From a checkpoint of a small transformer trained on Wikipedia.
Size: 8 layers, width 224, 4 heads of 64, MLP 576 SwiGLU, vocabulary 7921, 8.49M parameters.
Training: a variant of SOAP for these matrices, 180M tokens.
Each number is 128 + 24 x the weight over its row's rms, rounded and kept within 0 to 255. Layers, rows and columns count from 0. The size above them is the row's rms in percent of the matrix's.

# layer 2 MLP gate, 576x224, rms 0.0784, rows 238-256, columns 112-167
size [102  94 106  97  95  90  90 101  96 100 106  83  91  99  94 101  94  90  90]
[[126 127 124 135 100 129 151 108 120 120 170 141 168 136 117  83 132 112 102 133 143 133  70 112 140 101 148  70 128 136 130 106 142 100 122 148 138  73 157 152 105 122 106 104 119 118 114  92 155 143  90 112 125  97 109 164]
 [110 133 134 139  88 162  85 150 101 156 143 129 192  84 114 126 164 154 108 149 153  96 116 113 113 131 113 142 149 103 124 145 110 146  81 129 125 148  92 119 136 169 113  74 121 124 114 103 136 135 169 143 101 117 116 129]
 [124  91 131 175 146 163 121 168 110 166 179 121 178 143 164 149 152 158 112 115 134 166 180 117  92 104 130 140 119  97 135 136 109 145 157  35 127 181 129 135 186 125  91 159 162 119 156 172 150 113 141 146 139 112 104 121]
 [117 123  81 140 134 187 143 144 148 113 108 175 125 131 135 145 140 120 103  92 100 168 129 137 135 123 168 141 173 140 135 138 151 113 126 130 150 181 115 172 155  96 105 109 153 103 125 133  97 110 179  96 118 174 109 154]
 [167 134 192 139 132 120 154 167 100 146 105 143 162 139 112 174 137 146 130 112 102 141  78 122 133 159 125  93 123 143 127 136 132 149 114 138  93 131 126 121 129 125 146  94 133  73 107  99 114 118 126 106 157  87 124 129]
 [157 120 194 110 112 152  69 107 165 124 114 145 119 122 113 174 115  98 154 132 165 138 134 109 119 113 142 124 121 104 139 146 145  97 112  85 131 156 139 188 158 132 118 139 148 143 109 148 163 142 156 128 146 110 119 108]
 [114 151 153 186  91 148 107  81 166 111 140  96  99 132 138 110  66 137 114 188 121 118 136 104 122 126 158 121 117 146 146 105 111 122  72 135 119 143 144 144 111 136 105 159 106 135 144 113  75 159 132 196 140 125 126  90]
 [161  96 102 123 126 102 106 146 137 129 150 114 125 122  79 169 126 131 128 137 138 137 143 123 125 100 124 101 116 164 139 145  94 141 117  99 158  95  77 121 148  98 133 139 147 126  98 125 171 137 121 129  68 141  84 118]
 [133 160 126 166 111 108 115 140 159  93 165  99 124 197 118 132 134 119  78 154 112 118 147 126  93 137 149 164  89 135 164 120 136 173  85 100 129 164 152 124 136 153 146 119 167 142 125 124  91 142 129  98 152 132  89 102]
 [113  80 160 121 157  79 153 174 132 119 127 146 154 138 121 189  94 153 113 125  81 168 116 153 120 144 114 126 123 131 144 154  94 134 135 162 125 174 107 127 127 109 155 132 145 137 131  99 110 122 155 122 151 113 132 139]
 [115 107 112 113 126  83 118 152 109  99 154  64 136 127 165 138 125 149 150 145  87 102 116 152  95 113 141 108 140 138 103 147  97 136 153 158 144 133 103 107 128 107 149 154 144 117 128 183 101 166 115 133 152 121 164 195]
 [ 66 149 137 124 122 107 134  88 117 110 172 104  99 105 109  95 141 109 112 120 147  98  94 145 135 110 130 124  89 141 149 122 125 137 116 100 193 130 175 115 124 102 135 126 115 138 149 149 103 168 124 142 106 120 119 140]
 [147 118 143 147  90 164 119 114 142 131 131 120 126 134 100 127 141 133 148 150  90 144 147 132 110 137  96  66  90 109 163 113 155 115 103 123 184 144 144 182 101 164 124 139 105 120 128 124 123 141 125 149 163 154 110 138]
 [157 141 136 128 104 156 128 118 153 125 120 111 129 164 106 124 115 162 119 110  83 107  78 121 156 137 119 146 111 114 109 156  76 143 114 151 109 176 136  98  91 110 120 114 108 118 129 127 129 112 100 144 101 119 117 153]
 [129 141 148 122 131 124 108 122 126 120 104 139 100 132 125  69 139 139 141 134 121  84  86 141  79 121 158  92 101 127 134 139 132 153 120 174 133  98 124 103 111 140 127 113 123 174 121 110 102 114 121 116 137 107 133 103]
 [106 155 120 119  79 153 132 136 126 164 111 131 111 112 157 165 143 125 159  98 101 107 116 149  96 164 115 104 128 134 132 128 151 131 119 145 154 125 176  93  87 147 172 147 159 137 132 137 158 133  94 112 135 145  81 144]
 [136 167  99 138  95 155 114  79 140 109 184 100 163 175 144  95  62 107 120 134 112 135 104 118 106 124 147 120 104 120 113  62 129  98  98 108 136 100 132 141 140 146 120 120 101 107 117 130 129  93  69  99 100 137 149 153]
 [146 128 119 126 140 151  93 123 123 120 179 148 162 162 120 120 110 150 140 137 101 119 178 128 117 128  98 114 129 107 140 138 123 107 149 143 139 149 103 157 118 126 143 175 130 131 126 170 130 165  91 101  94 120 125 169]
 [ 83  96 110  70 151  55 153 131 124 120 121 115 112 147 100 118 117 153 192 150 172 156 135 114 113 125 164 102 113 104 116  92  84 160 147  92 124 110 131 141 126 102 140 172 127 145 152 127  90 132 145 146 131 169 146  96]]
# layer 2 MLP up, 576x224, rms 0.0786, rows 238-256, columns 112-167
size [103  96 104  94  91  96  89  92  97  99 104  84  94 101 108 107  93  94  96]
[[128 139 113 133 131 118 125 110 100 138 152 129 151 129 135 105 119 123 136 120 125 151 126 117 127 108 140 145 146 146 101 110 112 108 132 125 113  87 146 170 106 143 117 137  98 100 143 121  96 133 132 122 131 111 139 150]
 [118 109 146 167 141 134 154 170 135 137 125 135  91 160 117 143 180 121 135 122 119 136 126 121 159 156 100 154 174 128  86 147 137 133 130 123 109 129 144 135 157 140 115 169 101 156 136 154 158 144 128 100 135 143 110 114]
 [144 144 133 124  62  80  83  97 170 112 123 123  78 135 101 133  95 153 143 104 159 130 115 117 156 120 145 119  87 145  91 163  89 129 135 151 111 165 129 102 123  93 153 100 113 126 106 117 108 183 120 115  64 143 151 139]
 [114 117 158 123 112 155 111 110 120 126 124 114 153 105 116 152  82 107 153 154 162 162 134 136 131 101 128 116 101 152 134  94 113 144 114 130 141 122 169  96 110  90 103 130 121 152 133 157 128 136 113 170 153 102 123  74]
 [145 130 119 146 126 126 148 164  89 153 113 107 118 145 101 150 156  80 141 104 147 142 143 122 142 124 104 152 149 127 129 160 147 118 123 171 143 183 140 131 125 125 145 120 117 158 135 139  98 142 154 140 153 128 131 140]
 [145 100 145 118 139 122 146 122 138 148 108 139 171 136 150 104  96 145 135 154 130 125 126 118 134 195 125 171 142  96 113 109 137 137 139 146 139 130 120 122 126  83 135  90 132 117 136  76 132 145 116 103 109 136 121 159]
 [114 119  99 106 171  97 161 169 119  85 140 111 126 144 142 121 144 111 158 141 126 124 121 136  69 148 115 143  95 120 165 159 137 170 112 139  88  89 149 133 153 110  89  81 133 145 149 122 135 132  96 126 124 127 136 131]
 [139 155 125 112 136 187 159 128 133 130  84 143 116 117 124 142 137 139 115 161 124 163 123 105 118 126  90 136  97 109 142  97 130 144 111 122 152 114 108 136 114 104 110 100 117 123 112 135 130 112 118 135 103 124  99 128]
 [140 162 123 125  64 167 134 147 118  91 133 128 172 176 141 150 108 124  95 133 145  94 174 168 106 106 125 130  71 128 175 125 154 100 123 110 128 133 121 138 113 132 152 114 142 175 160 123 128 138 140 114 133 132 115 111]
 [148 100 118 105 138 169 141 120 126 148 134 142 122 142  99 136 132 164 129 113 100 148 144 127 114 136  92 114 149 154 137 123  82 132 115 142  85 117  94 150  80 154 163 132 154 130 157 125 124 135 109 153 132 136 135  88]
 [110 139  58 141 121 114 150 139 134 145 149 127 156  95 160 176 106 181 143 118 132  96 105 141 184 156 138 116 141 120 110 130 121 154 121 144 141 143 129 133 135 115 115 100 109 133 101 131 134 131 109 144 158 138 115  96]
 [124 123 131 125 107 127 124 116 115 155 179 169 111 164 144  71 171 135 138  92  76  96 148 116 122 165 145 144 161 153 135 163 156 145 147 111 139  82 146 144 104  92 151 143 144 150 122 101 174 121 108 171  77 137 128 160]
 [104 115 100 101 160 134 126 103 121 109  94  99 172  93 124  95 139 138 105 129 121  99 135 161 146 164 131 142 119 101  99 126 194 115 112 147 135 118 134 111 135 115 155 112 151 145 108 113 164 171 101 119 122  96 116 157]
 [147 131 117 184 146 166 112  99 138 152 137 152 101 118 106 141 145 127  79  95 140 138 129 122 143 137 102 114  98 113  69 114  90 122 105 155 144 104  87 132 129 124 152 131  92 142 111  97 108 169  65 141 162 100  75 153]
 [122 143 144 141 133 140 130 125 114 158 129 115 127 141 124 135 118  95 137 118 116 134 132 135 109 127 184  90 127 116 146 128  87 141 140 133 148 138 143 162 147 123 152 101 133 139 154 142 110 144 125 138 118  83  55 120]
 [142 192 107 129 112 135 131 164 132  94 115 119 107  94 129 148 138 106 120 162 110 119 128  87 167 109 130 132 135  92 125 169 137 104 173 133 113 113 120 153 155  83 146 129 134 110 158 119 111 123 101 146 136 128 149 100]
 [125 161 124 117 111 131 155 129 100  69 151 137 134 145 134 151 114 141 125  92 125 129 123  88 150 103 136  79 117 137 145 127 133 105 115 118 134 158 124 116  84  95 161 109 150  88 171 156 156 112 172 155 153 166  83 100]
 [ 69 122 108 140 135 130 155 110 151 123 130 119 107 103 163 123 124 128 133 119 143 161  90 151 117 120 147 133 148 164 113  90  90 137 146 134 119 147 155 102 108 117 132  88 145  81 101 118 115 106 158 132 121 147 109 128]
 [ 89 143 156 107  71  97 116 147 170 152 101 112 145 133 159 144 100  69 143 166 146 122 124  92 135 112 120 115 101 123 118 141 120 141 105 174 167 177 146 152 160  71 148  96 124 130 124 148 152 135 140 130  74 159 134 101]]
# layer 2 MLP down (transposed), 576x224, rms 0.11, rows 238-255, columns 112-167
size [105  93 100  94  94  97  88 100 101 103 100  90 101  96  93  98  98  97]
[[127 119  63 147 141 158 147 102  95 143 146 119  81 153 139 119 100 134 137 169 108 126 109 132  92  86 103 162  86 136 143 132 134 106 116  93 135  83 152  67 124 157  85 146 131 147 158 151 170 158 108  97  88 139 144 145]
 [140 120 131 150 145 145 117 188 160 138 110  98 102 166 129 112 123 123 130  99 127  96 125 169 129 109 150 157 143 149 170 147 153 143 144 157 134 104 175 135  98 131 111 118 123 170 129 139 163 146 151 137 141 138 101 104]
 [150 141 114  98 197 169  92 100 117 120 123 104 133  91 123 152 133 121 149 124 123 148 130 114 119 124 114 140 134 129 135 125 135  77 142 125 183 124 138 103 102 157 184 166 103 109  98 115 144 131 133 110 162 109  78 137]
 [159 135 103 144 146 139 151 141 166 145 144 124 118 130 104 145 146 127 152  96  96 138 136 119 124 139 155 125 196  84  75 136 123 102 118 158 160 144 116 130 104 153  91  94 133 121 133 121  96 147 150 101 119 120 131 129]
 [125 123 115 141 114 117 150 135 123  96 159 157 152  94 147  98 129 157 124  93 101 128 176 138 122 120 158 128 133 125 126 115  77  96 120 123 125 149 114 150 115 132  78 123 123 136 124 144 180 144  85 139 157 134 108 138]
 [ 89 147 130 118 128  85 127 153 127 100 151 150 139 119 131 116 114 141 127 105 102 155 130 132 131 128 117 109 167 148  80 137 152 185 150  72 143 184 117 112 138 122 125 121 131 115 141 141 146 120 157 132 162 134 148 145]
 [138 130 131 108 151 137 151 195 100 105 144 153 114 165 164 104 123 142 110 117 149 146 125 156  87 124 121 154  98 101 114 144 118 162  64 140 127  79 176 124 117 113 108  80 142 138  99  94 110 137 105  93 109 152 125 118]
 [153 104 138 130 109 138 131 131  82 174 162 128 133 167 121  89  99  99 120  81 135 132 125 146 154  99 142 123 130  88 151 174  95 114 127 201  85 106 183 145 134 166  88 127 170 156 145 113  59 111 139 106 149 113 118 139]
 [124 120 121 108 115 104 107 131  95  85 124 113 107 141 136 125 120 145 151 128 128 123 149 102 135  57 113  79 116 143  94 122 179 116 151 120 116 119 129 165  96 125 125 106 163 130 157  94 126 137 174 126 115 105 122 138]
 [154 142  99 113 104 136 144 167 138 114 111 121  96  87 166 128 107 153  99 171 103 143  98 177 125 113 131 164 109 119  97 166 159 122 125 166 138 127 119 131 131 127  99 111 130 117 128 163  97  85 116 136 148 154 119 113]
 [101 153 138 155 145 124 138 131 141 118  95 157  98 138 107 128 136  91  96  98 172 147 119 104 146 105 140 121 141 140  94  93 141 103 120 112 118  95 150 107 139 139  97 128 132 116 133 114 108 145  96 128 116 132 143 141]
 [149 136 137 150 167  96 126 151 112 126 113 143 160 152 142 120 174  89  96 149 134 134 120 107 153  95 124 136 169 125 105 137 117 148 130 140  92 115 168  45 125 133 141 119 160 118 141 137 109 149 135 110 129  97 151 104]
 [155 106 109 148  91 115 140  96 118 112 116 116 103 162 188 160 143 194 132 150 144 123 113  99 124 127 120 112 150  95 149 154 121 167  79 158 132 163 108  89 128 117 105 112 100 102 108 158 130 144 132 155 133 121  99 118]
 [122 155 113 107 119 142  97 104 127 103 115 146 117 123 135 147  87 110 133 128 106 112 105 111 142 149  92 160  96 105 135  59 136 117 141 117 147 140 145 109 131 158  95 102 159 146  83 172 139 139 156 112 123 105 130 140]
 [138 102 106 110 160  95 102 139 124  64  90 143 129 149 106 108 118 143  95 148 138 110 108 156 129 137 116 173 136 111 105 162 125 112 153 139 146 122 132 140 174  95 117 158 108 171 112 142 154 123  90  95 143 140 155 161]
 [ 93 130 126  97 117 147 153 122 150  96 125  95 135 155 146  71 120 133  84 117 145 125 145 158 131  94 122 135 125 100  90 166 133 109 145 124  67 130 132 131 162 142 117 144 145 103  76 162 111 122 117 139 105 120 154 144]
 [120 138 121 138 143 128 100 100 147 152 179 122 165 124  89 148 168 153 117  95 142 133 131  92 124 137 140 109 118  98 138 102 164 129 143  89 112 139 134 126 151 141 141 130  95 129  82 124 131  75 133 117 139 120 166 160]
 [110 106 164 123 154 144 174 108 128 106 127  89 151 150 141  97 115 127 107  95 128 117 159 142 126 111 136 144 115 110  86  81 123 142 114 139 122 136 118  78 134 126 144 128 152 115 115 121 115  87 135 152 103 133 121  99]]